{
  "n_head": 8,
  "positions": "learned",
  "lr_mult_qkv": 0.4,
  "beta1": 0.95,
  "schedule": "wsd",
  "z_loss": 1e-05
}
Each number is 128 + 24 x the weight over the matrix's rms, rounded and kept within 0 to 255. Layers, rows and columns count from 0. Numbers have three digits each.

# up: layer 6 MLP up, 1024x256, rms 0.0925, rows 653-677, columns 0-127
# down: layer 6 MLP down (transposed), 1024x256, rms 0.0831, rows 653-676, columns 0-127
up653:098121118111171123141125171126160131150130110115131144119151114137105159167143135113092148138130097163109144148138137151121137115102153108126155121113131109136126107131148143127137126143143153139090142133080110149138148113127146107114101105147124122159122113123131124148124145125126094164143145144138124106134116117154120108127141127134140130100104129133154141100137151128109119090122
down653:132119140128130154147080135129133127145127115128120136132134125110149134164119128148121132108135147137141126140125160130134126132101144104128103097134127104134145141161152115142066121146139117141118145124136101136090116091162151125108132151131146160127118127116131109104112115159140155170139110120076099146081137129150117145151127145166131136062099113147111151101131117139121165108142
up654:143140160172081150112137112166184144171143110098153139121109155090098106136151136114173108144132131169110157114147093124090112159142157094123138125140146090109098113109091102097147140166154131127108152100155162075176152146102127105131148080105129111133129120140141117156163102121122094153124167097141187147116108125122143128119140137077162151133136142155134104131126156156133119122166
down654:136118104122138120130115116156128109143140091115123112112162149137123140167123127104095134116136074112115168115059114118125165125103162135134102139133122103098163123141169148127154114143130133137141144131130146139124065131131166132119174153102089159099155080119109111118091152134128150130105107178155136142085150134152106132133132137114152094146129157127158091159113074182156131134113
up655:151099122149139194119157144129118102174125149126145157093113150133119112126121131154117134101155136153131123156154156101119137121190137152128082121167122112150149124137107155141137095142149122114122148109118075152165116144125136139131068143152133160107159139137086129141159160129146093153149114084154101112183179130158156123108140118136104123129140197093105139086141135120137098057102
down655:160112100140115145151098165110167129085115131095133100112083147104100140131135109103169113141169157134165103132153118063132141090109162142131101132118134112161161133108169113134114104089127126121137139135117179122131090103167093146153123126143109149137145106137120150140139141129126129116167129121132128172092155123082178111123130145122113151137105128151093123133158132147162128166149
up656:111119156123107098093096157127102116115154156148102096129121138112106129134174148153119139150141124136149121151109134128143105123131136172138147105110104126128139124099094100146135154151097106141128111157146121163152087138124143130150140153145112101105159146117146164137111151128109143112108147122146147136147118099130113107104174145132133103122139109103150159176092127131101107133159
down656:150128101133091103181095132103126146145118130140141119127097115087137127158159143113146133165108093111128128155102147144102139117092170111127102118115154122134108120123085144133090121121158146124134140138099110105125140148166091142149119097137150157143144126106149124078111126136107148165091089110103147100145100148161125124115111138109090133105133140122161104108135135111136148147133
up657:131138139141136111145114106120107132144150103151137139128158136157172148116158104078155155130166133160103117104127112084125125124126163112129117132105115131115145172149132128117135163118119128101109087168135094122138120170123146161114131077057160109169126147093110141138158147096144147104161136126132142124153155129168093129134121113123137114153141142115129165152150095110097130147128
down657:124093118155093123124103131105145125099159189106130135137103122176149143142079197125114124114117141165132094147138102165148153154123122114089068141108109129134158116161127116106156144098154065114144119097081162100155126129126194143137138123140121158136116153097091139115150082172127122165112092123133150138178113085120121110099128120111099161126142114138132080125135151129163142141106
up658:132163136118108179152140141163073090137145128127090118131136142162119160153138111126158121086152099147099107156117126144092162163109116151119113106138095114159102133169154120139144142165134085110129110116132114134126163105094116156118082085126128160103163153149099103095150141112105150071127115106120141130124138098140114138144167151131164104158128130110138119165103118134117076140140
down658:109108139121120099147098107101108132120121126134155146192163111109105149162101142142137120116126186124178139121124138131110106127154141102131087134105106160144091186142119148124140105124142064125107147116118149106126108131178133099125165113142082140150145141122167123136167144136118125124129085124118131127120105158155126152141127124142117106147149127132090087133152125128135122144113
up659:114178132169117171123122145130143116159166155113109152151149124126131147111128136158131114111124083105104148108112114133114119180110123104080083087146137123109112102145140123150149119121129100133113111121133124128104133131109162156180112090127109069114130141149152131100118122131124136118134138105159124117146124107150134149162121108088157126124161158103099129150113139068112124153134
down659:146132141125152136137089134134133112081117155124119134135163130100095129128125120139113104149131135140103117138143119109088152098138156134142122129151164112140127145119150157114165147174086135148142151145142112082133163079163129103129142168066107146106114148150157114131123122117107121186132092156118134131163111145113166094118135141108170139118094093115136103093126114122125130136130
up660:119135113084121145133161140149124150129128157129165160135141153151100158125117109122125117109070144139112126110152114122135107131122131106125122134136119125143126097123156135120113123134139144156172129161102152125145143110159126117128150161151135114156142146103173165165096162132141155123148087118108138090118116127178148122105134180135159110103102115136101131112104171103085105147120
down660:084128113092142118146112131140140167141140116182129140141092150107117144126110139119102106169166143155126136102120129067097094176102123094118123117105109165097141109148091110102122089119120132113138097126121158092104134108111156166157181119130142143156136114083135140079103152148108124138093107148130139139123087089129132146112140123091157105114157118119140178107117129085116064075149
up661:134133141091104136111112142137091135097163121139131127074152126149136141096140129114122125135105075094102153099078118095161154147137162140111114128140113157165154100149150112117177134088116154129124134122174140140139121125126136126146175137111094123093155138132127138135084074163093114117107161136147133137110100144088147093120100126147100099113107079133135111129124166146164143180130
down661:139115128131178143125156128170124136117140088171137126151127110116118150113188130118097135133136133139123125134096107137168208106138130119112142139104097131099123109143150107114098130122094102101170092131149144093110136120111141113167117154113119151137145081113122136134124113102115134106094159173148161146141121110116162120100160108112111082069128092163127119164094122148183110131120
up662:090147111142137132156094124098141148098140096134144153091167118122120087141145092141154153112096152117135118118164175157137139160095114124115079085113119177083136146132160079089130114161106109104097113141109101117128145103127165164139113101117162117168102146089122100096143127132128117109109144105118153115141100134155158124111127145144132162155128119109113171121099171128116138112156
down662:118120112149152137123149134138121120100154170140115123117180112157159162170130078133153155125158089155138145152074145104131165135119193135086124090062098152123104156109170159146124136108107111128129128152139158106115115166140112120124126143083192125157089124094128029116145124087131145135139144116084131124130140114140101179131150117126129115119108154143094108151152110087132120132143
up663:114120144146091090127150131140129136154136091085151113094130103166124149120174105085092130111134115161165106089158137143120100160161126138127122143168133099133132140119174141110149101107105133141149103127165136153076118189105088093139143076107113112115135085115105168135100116123071136154139127158144137131127158164136158091121172144095154137161105104167126119120113140113110145148187
down663:135127152147088098140087141064165159095118092124119123161126099128075132145134102126169155168139138150147113152099151127141112106133155141122147112127146130142138122157152130113139114154105129112168115138088098137147076116111089100119170137112091143127141085076177135118156090118124109139168149097135100101147090086130150151109153158144107173115134138128153107137119132116157142130094
up664:100157075147143114149150118119132151107135121141157101131077148143123132065132168178095144149161120118131109142181155121094151106149128160194141130107085199131086127123141145123136115134140160115121111168108137107111159124139145157147111145080126117140165110151147115147162142155144129135123136128132141121104116158129122125166114148131124125159123155135161100092146098126108139149127
down664:129153150137153136124188155110143134111111124126183110118099128123129067133138152134089132136157133085146122099189188104119160120139165097098104125063107140124176126137133188184119112108087155061118120095113155148090103144129061136173132148111110124133151124142155173170163149106124151132136101094136090151170164150161108107144127097118135157127163115117162125111090117113147143131137
up665:131126159143170096109128130120109169080067100133111119066164111151119135100165161146085139110151107155145077121142155143089117128119135086118107141141133146156143135146085122130169134145128096123113104101141135085137156108112114129142107164136159126088096165148108154120102141158119109113122160129129140102117144137120113138174138134106123128110138127156102121171120144111156120096114
down665:140107113117108081144146130081150095132107193107145094135091128144144103123157150097185108163115113083093165120100136122123162141109131170083152085103153127101138143136157094139131124093133135100136139146131141160132115112099092125098101094167157162155093134113126139155122108099131133130102123093104083117084127117152121104134141100124108130083095146100134091103145139116128140143126
up666:100099167171117172160097118155141122128088130153140115120137141155145149123145139134135134119083112132158125104170108143170183143162112148138148143150114112139106138109104122132072111103148106139081139138117119135109142112152149171105079109162105090145121173145147100109164127123107125087099123116143116138109165133145120109122126141124133175164106135090132200152157094124120119114082
down666:145158132098097127140128125103084138122131124121109138105142141088114138131133125123134118154130144153145166134107158177142093135113125125154148085126106142154142088158118160167120131142133117150108106127128133115113150160074105087140186123112122157135165083124139121125092174101129169134124127130124067163112139105096091123102155105086076139161097137189111156138143111091109104118133
up667:093140116140117129129145166130099142091121114151101127087120110106143135128144156120138162157103138099138131153093147120076124171145169108095136153116183149118129146122136131106158142095162162137161120098157123151134143120130135136152110132109144095133112139144093114093143136122135102122168107136109129134163075114172122146132135156142152149130134151117105153120112119098129145126135
down667:156106137137083150088129095129108128141089139100143125119099131118123095126137146142150128144127145150141138131162139131122159108074113175153128140134095138131149119102118117135122119092122105140148175096125127157119134137162142121138139098105141094104120157113131118151140167137093125110146151126150129130082139135076126131097114114126113123166121148126141109076124104145143097093103
up668:144135155107132120153107135141119165132108118111114131119093101082135148192115125122117151114150130122138145166145154117098155139126130072142183090116097155132101132128111146076106114147117131142140130113112082138106115184126119129069121150116101140161131169105169099126128127197126128107142126127125116104154142135119138146150108131134134094170129125154129123151119141117129134093103
down668:168118183131094108179115121135134095115118202136135147084130094099096149168140132152091125121137151138162144138145123150121155110118117086128129108169140146109147096163115108162144143169133114137106127097153140123153100163139147140139169128126110142133138105103150074145105113173148138123143173133123163099126153140074152130156122128061097107161103119141115156134132119123123162099120
up669:145152107171150136130135099164138146144143138150143138160117107112175127092150111161112125156095128104108134127093121136130119116140075140136138157184126134107087157145121096078100123116106125143116082103160135173120052130114132155137143119138163124092125096145137148134162133074155135136148139108131151126154134151110139105179154119142166148154151126144100158137166140149115123084147
down669:144115122133109107181124129169093090133113131152125088180131139078108107119141150113145133138152189179128169150114155106158108121133188100149084135103147085200115115148131090106087121114143102112152093086141133130090161108135108129156149152138150139102136104126120140144100137195106130120123150097131131160116133133111148137098116130134159174144118112169085126115128097135095100127162
up670:136152146117124148171144083101149147130140096121112142118160146131105106132107153142137154167109133126170151170098094143128148095119145088130137096127116166120130097151124110162126131112110114139085108117149110103087141108122119143155165137083105135124140106107095117139078147155112131114132115129111112128157173117120088154147085153133160139196155119163132147134119173143130111098137
down670:122110112120137130104183195117061111098116142133102167118133155120090116145102155142166104080143140177131162107126150132158127119153128140113104155146158132128138116096102107104118132149206132115093129121177141148109161082112146149124142146126159132155126104111116118132086119097149125091138126097125150098133102107127118108117132143134079132107125136103072150100076132167118056101139
up671:110089160100133145141081107132114139141111093072118109099124112132136172132098098110108110077159105139149155145123114131096153120125098134105128125128154104108167164114110108120092143144134124097138162104151104138117142152088122203126144160116081171180129126155145126156179151124111111161134100154164139137168137160118139109162138119088124123138145118139115157150152165138095111142130
down671:170146118140107177105136166142151170141096130089113113126106068095135159145151159142152129165114131110091153108098138135146113079134137142128157137136122116077193111105146133136160115105087136144138153162125165148164105155134126122122177093153120144151116161135107156154101166131134100107147137098138156106136104123120151128131159091108133097146135114146166133125123079107153138124135
up672:128127137144098156159122100123145133132125108093120137151145147111140116150133120101103164116100144119105166100089152106157116141131152141121131193162108093153125153149144080067141123121144157135109106140143110112128102131157145122106093136123145118106146130086115126138112134138148122109122134184147185106165181105110138086144114143123137122108131121084128154129121127117153104137169
down672:164109116156134119090091106148115127128113105110091122143078124146113118175083115140104132098157136140148119151125123123122138093183117110156110116115113165161156170135086157134126137136163144162157170118099137120130093139118144099122095137137088119105158140141139147131127133109082110154140116168114135099134113121115138164117119097144110130091187148133108147119136144124132116160104
up673:127111139126131137153101104131154107095138147160147135143170134168117099126164135129105133133131109123125179135128142112141100136089165142143120073130118155140124117083103128181132164142131151161096111122152111111123108117133129112082124139095093138153114132151142137147177153121137120160126132133113095154124150137113163166114123152180156127147116093081128141122084143075135133116161
down673:137115089162107095114101138100101132100090073154128108155123162119116134147147114106114116145144116105114131137109126107125186137094100110134140147151116100146122066140132116107101083132109119130146120101153140114162107094143142100156097140125100105101102055159130152112118150160150112134125135135104104119156153134124128167147196136121145123114150167181155166077150151101131128109130
up674:109124139150146110090137118131131134119176123124122155098123099149185110089153148136134161111140166137120116113172113101103089151141171117160106139154128095096110130162128135139177082161150068141133153086169101165165141102177177122136137062111072127120155154191083143138120120099124130115162156130126117110118099095137116111136133127121122105136074118164114105137122112079103143093139
down674:160142128121138135151137092118112098115156149097096136135137124100084162152163128096136126120134081118110144190049108131164155136133123106144128136087122135170123151138149124111116169120109133115150149180156149109162098131148110131171131163100155131085132140112114107096151118140195112152124098098147138142147169138116081131142115105200115169128133129084119133124141119146109104146128
up675:131099105132127118136129132151130128104157131164102130131123064132111129089081145122134071159137114099123102144138110132140149149148147134128138083143117126134141144100121115126105163133155116144100112167135122154119173111125129104080109116162129140108099132136178127143069140122129086109155098151146154100135141148102122106109118130160120098120128115118145119181134144088105093163130
down675:104120150101144122067151119137129117132120116114136129164124094081133175135149111104148108168126143142117111148093127139148131099119107158151141113124102161102130162161145121109137140117162105138116145109100151132133116101130114131163170096130105126133104098159131131137141109101104129131137134143099122159108108150153151158152162125109133112169136114151083125173161124127150151143108
up676:098111142131115160121160115098105110150131091139144112127133102161157128112105147104068114113090117142150122122133110143168127134111092209121129097128069121151123114113127147124132190140164148158120076150094151178159150115130145141163138136136118155156126131155087077109119166083141158140169140151132154129174126135126082147142168094158123140159122122129142130119149121138170135094155
down676:118108083111153095151137107115111132115097118114088159086152194111160142110167091114097159119118139114103101133132132160093162096131112141123131157087124113104161145118122128114111113134139116122134170109101168146112062088096097128144091155123141144123135135110126142103125094101135173087143095175132152137137129115071127064106121113114151092144099159078105101111169128148099153140142
up677:137111095108133135117156120119129113102147134142097095139120114161121114177152124116093160112129168107128118104156146134096126109097133139130123151132149100167162157119139145059142147105152138113111086150152105118103138144114100097172083122118090139126164122147191123140134120110149129094146112125092124107139155127154150137112096123106130109163130171097126123154124130099108106107131